config.toml
n_layer = 14
d_model = 160
n_head = 5
n_kv_head = 5
head_dim = 32
d_mlp = 640
vocab_size = 8192
activation = "gelu"
norm = "layernorm"
norm_place = "pre"
norm_eps = 1e-06
positions = "rope"
rope_base = 10000.0
rope_fraction = 0.25
qk_norm = false
attn_scale = 0.177
bias = "all"
tie_embeddings = true
parallel_block = true
extras = ["capped logits"]
init = "normal"
init_std_qkv = 0.0223
init_std_o = 0.00422
init_std_up = 0.0223
init_std_down = 0.00422
optimizer = "adamw"
lr = 0.0036
beta1 = 0.9
beta2 = 0.95
weight_decay = 0.041
lr_head = 0.0138
warmup_steps = 422
schedule = "wsd"
decay_fraction = 0.922
decay_shape = "linear"
final_lr_fraction = 0.05
batch_tokens = 65536
seq_len = 512
doc_mask = false
train_tokens = 369900000
steps = 5645
dataset = "wikipedia_en"
Each number is 128 + 32 x the weight over its row's rms, rounded and kept within 0 to 255. Layers, rows and columns count from 0. Numbers have three digits each. The size before them is the row's rms in percent of the matrix's.

# layer 9 MLP down (transposed), 640x160, rms 0.113, rows 92-132, columns 0-79
094:122105142081117047140147139150150157146131162162112105131062073105122099114137170129198121139135103108117129111110160147159121116170133090165120115152072102116113115170126104158094164155107050121130213126124156121147123152150078159145183091
122:137174202120102109192170089146100139115159144190140087139157142109106140117150120103144138116139094117135120111077127172140106203139099150081121143138085133179123206112095122098083088079089140119151169090144136074041183140138156139114151131
089:134054157184148142122097162144100134086168109085195068149122144134095167166174084172110123170196125143102120117121083136083163180160145101142141104107140118088086155150205134118092104143156157159115072138166143169085149101165140130105182107
111:107163147121161080165115137186129137120085100104097180105123138121161093205100123130094125170137100140169096130111155124096106175125122089142110138076155086136070146075164127091138122141146135121139164093133139133101125192119137183048150156
085:147102118148187068178163159151111101112112118176115096142105173174114166109097133146108110103115143094158109142147130137201117116058114182165075201096141125142144114159139131141160152121130100135092109086109124156216147102067163121174164123
094:128087144067135112079132097113149099159144079165143138126134116109160105128113071139079131085114113094177130154138149077151144105058076152143187137144123138142216094155134150128134140132112061105094139176125152099094103162115134140131162160
099:136144159157145173135080152136170111164149165098157125137155112091113201127174139101156101128117126170113131147119136139109115128147115135128091113096130121135101134112104109130145125164145121117096181110153137111088130117082079110129079174
087:123113103187147148093106127095133122140136194132164078177115176103120136159072145113181118135127182096177093117168139146109078098146121144131136139129111195119146163153174088128086128082129173119123109131161104120126158091218111118111103180
090:151158112118131115075157120151123159137177096057115096094168159101175126049120170134190131149113144115162112129077089097071128141104141085092117143176121135150106103094069119129138221176101118135110147170108100152168106147113102117085120113
085:108167169142140104118125092154092173118095080173160149131143153156131169155164115096143145125157159115133170088093074180125090100118148132076011080090106116135109118134052143113118129138188120112116152154114122150133138139093147086091133119
103:098134180181122169148099119103176103173194122075112145124113142125134096151194085113143069167109113059168118104160115086074155155106069153108155114127125163113134165129144170115110150162167119113169170172107133106102149093130107147116136141
075:108139091110102195132190125136110134102159130082113122080075118139103122094110154183138093177139114171098175135084094108160104143208174144110112084101152202091126109076161146139070114153101113145078111097165070186153109135112074091112078106
096:117135112125092090156146123171149107158074117085175157128180168150124117148130104114123162117087169153152115082150123154111138153111113110079130106193165144179127108121110136126193090151129111111144149114147139149201078086098151033125063160
078:118094089157120098119191187126085136105134116111150135158151230155100113083118147155102139154160097122099157104119081126107101111126179138136094063145134148143122108153185158108095102136069128098115055096161145166128088112110129137151131137
089:151144126108110180135122110130110168189146093145098199165142090142150151112123121085110198126127081119127164114132168066143183110172132102114146115149098182104095127147134130119111125144123141133112115070070135166067131184093160162174154078
072:163116142085110128126107120087136122167127070157152139147164137111142176141121159092120140103062137060179140126145111123125099100104136187094092142063139123116168145092170192167117141094156136105105083145103131100101144111124127135206200154
084:115146131066171123130130126122153114134076092126113178147169176125144159140097125105125195179118182053138121139084116126140124154134171124153099173116124110127105172093089122162090129165218107063121143177140143065160148070174142156144136125
102:146176089183126178136161149138160109142128114136110156155168125132115078130068174138140192110161146121199117113139172059105109103093117151119072081102081152105126138156150160128146125103088131185092100122116086126129215143124149097132102178
101:106137127124131153157171113115174103147087187113146124110131170139136178049112181118200096159144096179190130168097107149102085156157092102125098161175144104114141118136111133174131131095166135113095121161110121150096104090091178143131137103
098:123137167102068131139140163122159088127061131138107092100114112132122107052144162113185142120147141128183118090096105152093146170177117103124137107141101156131056173115167093211136154174141127110122113104169089140147109152135127137137153133
083:168130105157112151136171094155091153091171134120124171092133147109158077138109168157134110191134090171100165086055104125142114182184140065098123114134136158125129129168139150112132134136113150078106165116111068156179102125128091067084075108
100:176117124147104138134130128141117157170166092123097100190091136133155117136210100158100092103147173053140155075111147090151166135101139110133126167184124101113123132105182114143114131121093157108076169156137117141136155099099164096155135171
083:124155083138116243097075086166193135088072116136155083109135147135104132093178142141153118106154134122124134148106168181146075158116096020149135077118106169141093154086133095138149115117180126140156089124116169163115097182131096108160118119
100:099169151142137111121059174158065163179134126139108104179148120162151155093133098175103208115157139140158076161142100183095098152138173123144179137101166168174126210075151074079144142141113189093091133101112117115111099150113115089125150120
098:128160117177096102108137125087113129136147196142138076082084130133103116152159123167152078134056112143111100117120148119166135138119149180111156098179095115099157117118075104103114107157102123156125069134133181155092151105048150082077186107
082:118137086145132225111130151127170108084122161094116109141093181106063080136116125108173155118154184069164107141166131142129084080095139109091126128130153112113157130074082121156139115089096142186138152094140143162154086117189118158058139126
104:150169124091100129135082128122126145173161075100106114103169127023141170122081101153125074126138143085156113115164152154120082171164083125159103104109107123136129198095109201079099134119158120133102151165026153096096130095130090121123139161
107:141098111118144086126076096145133171145115131156126131121133107143154124112164127068105199102200118122144105134104140125159157090129127144095180119075127182108134200133131092093103150110157121150039080069133120115097193133191170144163161131
082:100129174106090066166147122106100124105101155088085133140073186132131102154099082093121104209106173115155173148120170080105138096105114146177148103188150148152122067134090128133127121103088060109147126158129127109103097174090141140120110115
103:145102069153058101131095109161126159151124070169111173132131075119157060150096078102159117182133166104187133103057151144157163135093055151141159118126127151108104089128138144134093153163086149123097141136087139118142112126112159138114091140
115:101187116150114154073080133148100112220123096133097154127093172110154166179142125199114081131181094141159118112171127170152144169126104099146111092112098050145045133100103151118109115193073175130103115081116116102144144135134136133114126181
125:086151129094095127115068137116095145148096158165093137162200115103151131138132143157102108174139154138101173136131089192147121153123151129150105150102117107120075102194112156083140154125116106158138105075107167115117149112133063152114118120
109:078142127067137089174173127099105171137096141162139162121104132163081142097115120143181161111094146146134147126129176047114116099122122071074105182142118099155046085090110095105158099113107134078185110116138150128178128144173141116123171156
097:133124165167150096076172164112141095190119120051114174108165161132138124083101188094066107135127151130125138108111184108129132134153189140093161093112058134152100142094105187123157151162200103144109085146118044131122141129150097167102112078
097:139147125160112145136127146080199102179180134140128162160125141144152154129136081111110102217043120084058125089113125143171149145152109095166078185158128117132075138102127149154104099120166118096093115105130090102138100090067156150105115147
108:123157137130121154088116148076147158113140106116137217150095086070109174148086078133114090100137113139161109115151174204143173185155086196071146094081084175123183088098092081097144133167126144183144101119131165092107069127132126150086122124
090:113138103133155140160122139068177113057167136129088133113208139066172164108098076067149115139083083112158109139133141138105083079116111111131112204155123105082099114072117117096095170127150179103137168163114079101126126163115164123110123141
098:130112105046128105105143178089141082129077073090154099156125136195080108130183140144096115131221163138088107167109133076089177119135096134129180139072110104075148131134124105149153136115114176166122163133111170171170142142085107111154145113
107:112156166100112136123128170153147120171139150178166138110080149143217128116137157130137119124103155171117103084148156169107145210168175132167213116109123111189087134125099166113138129096164123086162064129104085081111125152135127133132134088
092:091176079089183187119113131093173074118129156127101138094090126084144118126100168100135125128120150133146110094202158104171151131128146142185113113160106145108116129122151118100134167137116171175194168151107090169085160189117137123083139063
093:141093185138171144186145079119151149128142137115081171136129161165123078139112136079126141105140143156135110148134171076132142161139079072193148161147110136123104153094167103083163140090145113101120142108130074157134136113060083104138159101
# layer 9 MLP up, 640x160, rms 0.115, rows 93-132, columns 0-79
111:159096078113111146075075152150172136144197118097123152137101106149135164143125097082214114108129113134157165159120096103121094166108081117131137128145154160169115152162118106182107084069116140084173084178107128114137139114127188114112166068
090:197122150128085130126130125170123099174189084175147151147110100164136130111094200122154121136140134090136165137146128072152152064084146117089177162184148108136140105101148142113150147106135124146143122164136167082171127101142079143128095090
107:108126106098168159077122164150121132087138087137140126122157080108117125172131139128188139092129115122166134082129142188128102108151125100078166173146164168128101092115150114118153191136110088128150117187119099112077183117132112159130152109
089:120167119112134195052116196152160161135088064145117074153113122098128106133155191158117104122096120141118170099094172091093182124144120108138119120147090104095129153095078117138095077116135155140121075098173144099144081161101077180067072113
090:140163100132165130159158189192126146129158123172092115136120147132143092137125136112164120201084149142081131121058054127122103094231122111120094118105102081159111185123146098160169177120181161107124085085132109118116140175120139088096126112
107:104090062094089090171135109110096125127085119164100123106139152152123045183123122145090124117143061108165110103108140176153126133112081139123169180135132169152166108100118135166102107105140105187132091147122141151177116143140171157102161028
083:161075192079099122161171190189131141127117021130135168155143131154175125154071131105103102119136081140082126155108114107173171111144126117106150114152153129161107151113131133124175095106105094173144092140071143069123102131108156142141141114
090:121074134154112159106052056131126105146096133150113118163132161153149081187107123125107157102182086137111169143097181161132138087128095186156123124151210116161110132163138140182092013098128147139148166147128131135086131138127108143129099131
098:155072115098115173073099110187114022136142136148126075169125130144143127117081095113128121109111144091101079113124158163182125083125183112115186126169095205053138102156086125139136157124098136071125144109153080126136077116155198134141090133
101:129106111137151163052196145153141092070133103129165152164115128145120108130034103100097115140079122155117157110122117160177166045109170114129149141157126155176113106101131089093109145116197152079082098185142068096100179119135095188155139157
088:181128165152169037149117145108141138168084112127140156145216124106142145182109089079155161133109110110147088120188158175093177132089127119072114179119098157144132148139118093064176136109106133101141187151108180094111151142089165126148163138
099:139161092101149131136111180133133138097134121145146111134128101138142077128147058091095105112086108115114145178094155153113114135105145098209187125084170147111075113139146107117118127080122097127150085140113139162112131195130151181074122011
083:163130151131129147162099080124131144175111125116085136101130078051170126142136081094095145164071165114143121168141153139133190104189124112122167172136136135106124116119112059198145177109197125141143201123058100094086178160104140143092112137
095:189141110161176145125185093100163028116146150094130050087108116052141152145090140158184110131154129151125147129103054154138178106133126129096119192110145113117172080125094124138123139107170123172157155109125177098195156154168101146056099167
086:089160128121136169155116167175130110133143184132120122071124152129090109110146054149150102174164121188066119144141143112138149126155073072133179128180122126174154124150061084127097107132116125145138162153116085109161144149091152082044097120
086:114090103181097125118178140121142092124203099173187103110128089117112123158165122124139156100140128186148110135178087092134106047165086105055150089054113166137102124151170125125127175095034127144136085100094088144075097158101170125096093116
101:170093141113140135165135119090154148100091123091184117135095102102175091122165118102158055153103113134078137211108141151143129155155151144121101164155114122112162092158128132190118199130144082154166089075141153097162137115119106152136102153
103:134141124160129126112082127139107165106137129155129117176074087139184089154145136139098111087103154135084225167162160093151142095141147126114101074144127140085118065154131151136138140164183139107109191163166138099131111154145085143127093125
097:150103109133169133111100178128095108137165106135091120164127135162137111118097118172115125131168134094096093211121158156218109114090087117189155118078122141109148135150064188075150177108138063151135146155126123142079150129106068119137146109
086:094095158136135134102091167100185080144091132095175064142099125162119103103129088154152143095141132113150135091181101058170187077090116137132130143141104115147122144109151067182132112117142157147118070179150163090096090136115204135181137111
101:166127116190129174077135124114119084136068173120151141140126136105155042179098126091113137138130113130092133085104095174179090053045104137143095097162131144122137127159065170153122123116162157172108090152203116141166167101116088122132082152
084:119135122161113111141159126102116104141122135101154104129127148099157127161096124115136056134098120091133130128184087117106206103213184209110129168188106113099123135141158177120105150106072165147109207151164184056154118094147171103106126093
105:146024073161131134117116095183145121103151037173148098146145110097146100140106109115079071163091078110084123086165066126106105121100141123171118122090146145135201100190131099113144172152149123188109128131162161170187168166168139138141090102
100:101138082094111176164157125068131123117190133134140145132119128146104080162116119127156147156181129101121115164140088130182070164063112159162118117104203174133120118118088081109129165174164161087127133163094128114194078181155118195200151123
091:122097157131121078164120125141114142161125095178085146142118068135213158146096142133097143150109095146147186123130143165179198143203115173141166135142128186102099182183210116124131146149180125082111135135094125080118193161094135125137092155
104:208163090229118113124131176147179114126152083091178131100149130126153139072124085139153157115101133108148149116114163131093103135162087104116142114111087144157103137152192148187059140138114161151156096126095090115135149115157163151088136081
108:098153089094116164125144089156156101087123124107074118151157129120069110179113080149077117083075135173078187131112166122158158147126087142106132110118112109101158098093121155107173128152137114114167156176125144172121055165120124151173196052
081:154186079111096164117094194135136114121148086155140097105178090154157150141105115160152138115092121133121130106122086182139155100214112128096114189137148115112153143077097113094106128169144191161128128094110135112145163122170100086168158132
104:097104169142166134078170140116102099090163142139173068155168094084055148150124083093176075127181123111110126130130143158085136127185107137167105169147168096145215150129135107135108124091176106113152134150149123176137181133153149112146144043
113:145157109106139193174129125164153060146102079127144126119123083180173127099116148130112086127169098114137139094130176110113074138126166055188134194120076134177104115149160138088150160154113081049188151135184053140114134124148112167079134110
116:081150102170121123193111142138158110095163145092183110123206106113132123129083094075096093144116149157123161090175130118140120161079092179100124077172116118127206171114135153161145118162158122099160174091146131161130156171133106188187104155
107:111082137166086131117125139106155122134101148139162141160138063134093104111111168127140116095140111145183138145108074126089133152141064140095185139163151113182196188168130106181099098119070107085154194124140150091171067129141146152147113108
102:202042138106093069096141119126175158175142111104142155128200128151104101136143116164209139166151137125120118136112177155112120122127129093103109143189147110167165146137169017122095068105102118123147121071107114166116133170173123106159140086
090:088158202096146086078154110113101102085119095138103060094197108083130106111130162112149219080185123147128098167065076114134117061102085107145137099115135129155209112128139125114124151126088085120166117101128181145115123160158103078125083132
108:160099089099175124119148105133166098154119131167113141156114154112154113103156150171103094163143133103078111166112148166089079146127143087146118127101069068152151128165189124137088107130151082116066137148109086177104072152156168080118139090
097:112107116109089128112141089140121139145067123228138078145103116152106076209170133170157094115132184166091163153145046077115174155147152114158136107087135128108124114128114130131165151156113105167175089074176150172153157147140131168128118129
099:140125059154135137118144168141121116107173194124139162075170125081152153168071147133170136148077134062151103132083090117168097176073107127143166091204128184182177082101102159174117106119132126100100094147078111113090228148136090123144110170
106:125107098103085106080075137140165093135146130121129154166188086134114132133107140087210108126116117119075169169128095140146169098157154103125156064110125091196162148090062152134077172119131086174100067133136129129116148182184126177090113063
092:145070131138064084166105160160118152115115104125116112169149104184129094173085136218168135100114114120108128142144115181128087095142046102123140153093149116124156075117075152126122115101180097110081105107173147064149120099144120156181137159
094:174142142110085125091145173117138117099081105183179098170102049111098128147175071185151092142125136120112145091127131163118130137039172186196134158177173125108161095105139127093064119112087106126167116140108142072120124131175109114195081122